config.yaml
num_key_value_heads: 2
norm: "rmsnorm"
init: "normal"
init_std_down: 0.0
learning_rate: 0.00377
lr_head: 0.00597
warmup_steps: 41
schedule: "wsd"
decay_fraction: 1.0
decay_shape: "linear"
doc_mask: false
max_steps: 4197
dataset: "wikipedia_en"
Each number is 500 + 25 x the weight over the matrix's rms, rounded and kept within 0 to 999. Layers, rows and columns count from 0. Numbers have three digits each.

# layer 5 MLP gate, 2048x768, rms 0.0862, rows 807-821, columns 512-575
522521502492538503501552510482523516536494479483487520507466531533446492503490495475550482494494505477511474481472446535463540548491522478542510499521516494492535486471537473522501479474482503
528530501511518525514509484486492528519525469474551502529443510507528488469475457497552531537490547510477514526518495493530491473454510497509501488475448480504457516514472514534489510527505518
493494507489513491500490504545490528425485524522516463468495503455531543525493510497540457510478499503499498461544481489503499525530494493503525501524482508464536470508472520535498500524515468
471556473510467519513511507469521542491471493512484506536522484488506492538484516462466510583487476497462487511540523495483557539471532503440521480482479537459552531538518508485465463526497556
532547476435496517474511488525499491507460498475503518520502498505514472496498489512466470501483464458467502513475500474514504504491535539476491486469475497487531479440503498478488549500538492
501513514524502449540527517427466526446542510549458494514522513524461449480509518506507502488474494485536510526514543450556515464525515483509492520470542458505498483485512484521467510473529472
479513504468517495445502554485504467508487552511471527468491452484500538487503546529498517517482483506508457485520494454485540495537520497521469492508474486482503484496461500495506517478490488
496511510440530560515465504503454514478475515497485482528515542458484496461530509519516502529512518491520517474545470463511508511509536508451541490510455491513523497508496515508538524466518527
469500522528504526530517469536468452514483518460504551474511453498491509465460533537503470511478509480506484492492563472539516467469508456502544509509537466512508474507531427552466537522504494
495486480448442478498483516446508526466492457500457536495523496479498518520457498500505529492481451477515501473517478474528505500512441497497497503546477507486495506498488501483476518494515451
505508477503443523546491503515459521445514470511532505480506518512495543487524515507501452519532502484519511519541480520485533473453510480512518500530475495493459568539483485534475488519495523
483448510499522488486509464473502477487530505464509484521492531503516513534450494474508477515535542493529489506502487474497531498499529516514501487511537556493480523462529540492509520489504494
480534530535518472444513498483453553497471505508480486517522482489499525543502527502525502532511504523474467500508510539481464535457510479494501507470489550515498435476511483498552468537502468
492525486532562553543504513506493529509519499511496478527519519513445532495529538486522506483516532505549515435528534492492512496502536566515506448505480476513511496479478495485489493447475520
483569489497506510539494516549499484524498510496508475481480487467520483461514473498485554489517500477453525510500477529501500499497501477479490481476531516514503512499463545511478476530474526
# layer 5 MLP up, 2048x768, rms 0.0896, rows 807-820, columns 512-575
472496509523542504473503491524512487474504506487508503521549478459490485465547511485487472523476538500529413518511526539471499472523455468515532457499489471485447503503517504527483490539462493
467457485541525459509501528541516510483476483499466468500518488457485506547477511535461514502555537509527506498502502488520489509462482489541524473556535533476453519502553473487447501502478510
489483528502511501523517504525476502528500482522546502493515482472528520525460538456529492490479536453508534502526470454504542508469549533524435502469469516505479482474497503528472472478475493
494507532494508485513520475522524510508501530503502483538465481473443491472540492461486520481493472504527520444538508514539495502477485519459510497501486468496477491572477525463506481508525525
507533548497492500495509502514473537458492474544495491523500496513543537487509523505495510465504470534562452508504524516474484530521524502482528502467499524488463490497512487498543490486477512
488487500489490484527499484471467494488529488496474496522517516488530504524485475448521450477458474511466475509473483515562506476499486534520524497487496490511524479502461532503525508486514477
488508544495497505539484541519531488515482450503513525466485528454513491523488518498517486551494497483540505488477501532493508497460522487515502474531488531500483495464503511525490500488499511
475490485498478509473534502464446498507569446514498514525493508446475472494510511494542506517470494512493515505473522515550501474532463481504517525546513483469512474482533507476526489486530521
453458535507488495515520466441488538490449543490519518521523502491505541504518561504505489507482538468535489520501515527502488488492478516470493508535501489555497487544509522468507524520469505
456457494524512483493526514508516493517492512513512458508505511497489479515513505518519505483511508489464470442480500486523502531480467527499521490509533508524523470520527540524531527490513479
513496498500472523457550500522525472509497479490522521480538557547529495468523481510478505476529515532469464504471555503484517543472486523506476510532497499502527504549515518523470514476497504
457493552473537501493515439503464510501513524463466485494485477525502533489499515486489476522476517498479471531479477485462556484529522553511479514494504500518494474527514544479503521500533537
475486499514513489476496535469521489504498482499515522476510520516524498485496493493509493556469490506479456542492496504538481499491500491447511544481516519484536506484454465503513518502493475
498502487525484511521498475501511541498574509493515531525490500530514513490533575494516511491489476509475498497500499528484507463553494510508465537514472533489507494480527480512475540541497502
# layer 5 MLP down (transposed), 2048x768, rms 0.0864, rows 807-820, columns 512-575
514469531465480499486477467530483517489488502506493509511453471488454522478476504482473499491464540467515512556493496487532517479489538486489476475484545476462484519471576481494455524501554535
532478503548513476527538522546525549501504533469461480548506488520504503473483556462523489523515538453499502499510448490528509512496503475534518472547490517500495483532508518485498540498533506
492490479458467458506509510512441504459540500511539504537491493505499517507466469517554500479491503493443558442530465533526528488510512500499548470513516477472483475471525472472507465510512485
497548548506502503523551480538497512502475500540492508503508509450499481427499509482460527487522508521473491479493477505478507538463533483522524538445508437517510484509514481509540496487495485
541522502494518566522484520494506502497498485466466501460447521512489518462513483496506440529506486504533500489463489481556493531470510526508439505509513533452494504489500481512490474521487576
472511512497462513503503504501503492503464501490490515451514520476553530510514497464483461529544508487503504498503476486502454468498478476442509517490476516518480507536508536487466497508453497
500507539503502531463515516476510486498480485536548547512477466468500489535493478486478501502502519523516472511484468507538530474460506480500485490509505458493485507467501512516532525472486532
557528555501521479484494517464489476475491491506491528490513503492517499517505449513529541501507524532482522513505498507511497510499511489493486483524522495502488492530484494530448488516514523
460468468503482523491501476500496530513468500523486510513490509479467488487494477515458519554436477479510474500466531475499491475477484462529509483533512514527484472486492520515496503506523468
525501514481505521497508538465506471516522509501477490469531532510512531524484515484468502514467478527492481504493489521478482474479528496525515468501498497513528553468511519471510534527459461
522482470494490504520507491492498503483458533543498503433490527545519509525555557463508479524507502508451517485467484526457550533483481457457450490496504556495487504473471486490525483552480515
533522502490548492536497496531478523463461488507447468529466510496523481467455491513513454523425531501522528503519496504494512494457509493499506510457508492498467481495491454494521465546469494
506474532517476515446508471511485502485530556473518495507469504495508516499496484532498458467493491499506495480537471496477544510485461500521494452468535502510524499487496515485513520486533521
471489485531494557517476514514451514527516491478517429528520523479520527502473546503528471525489517476483513494507481486493523468529469507460472502506506505486498492535537477469491492478491428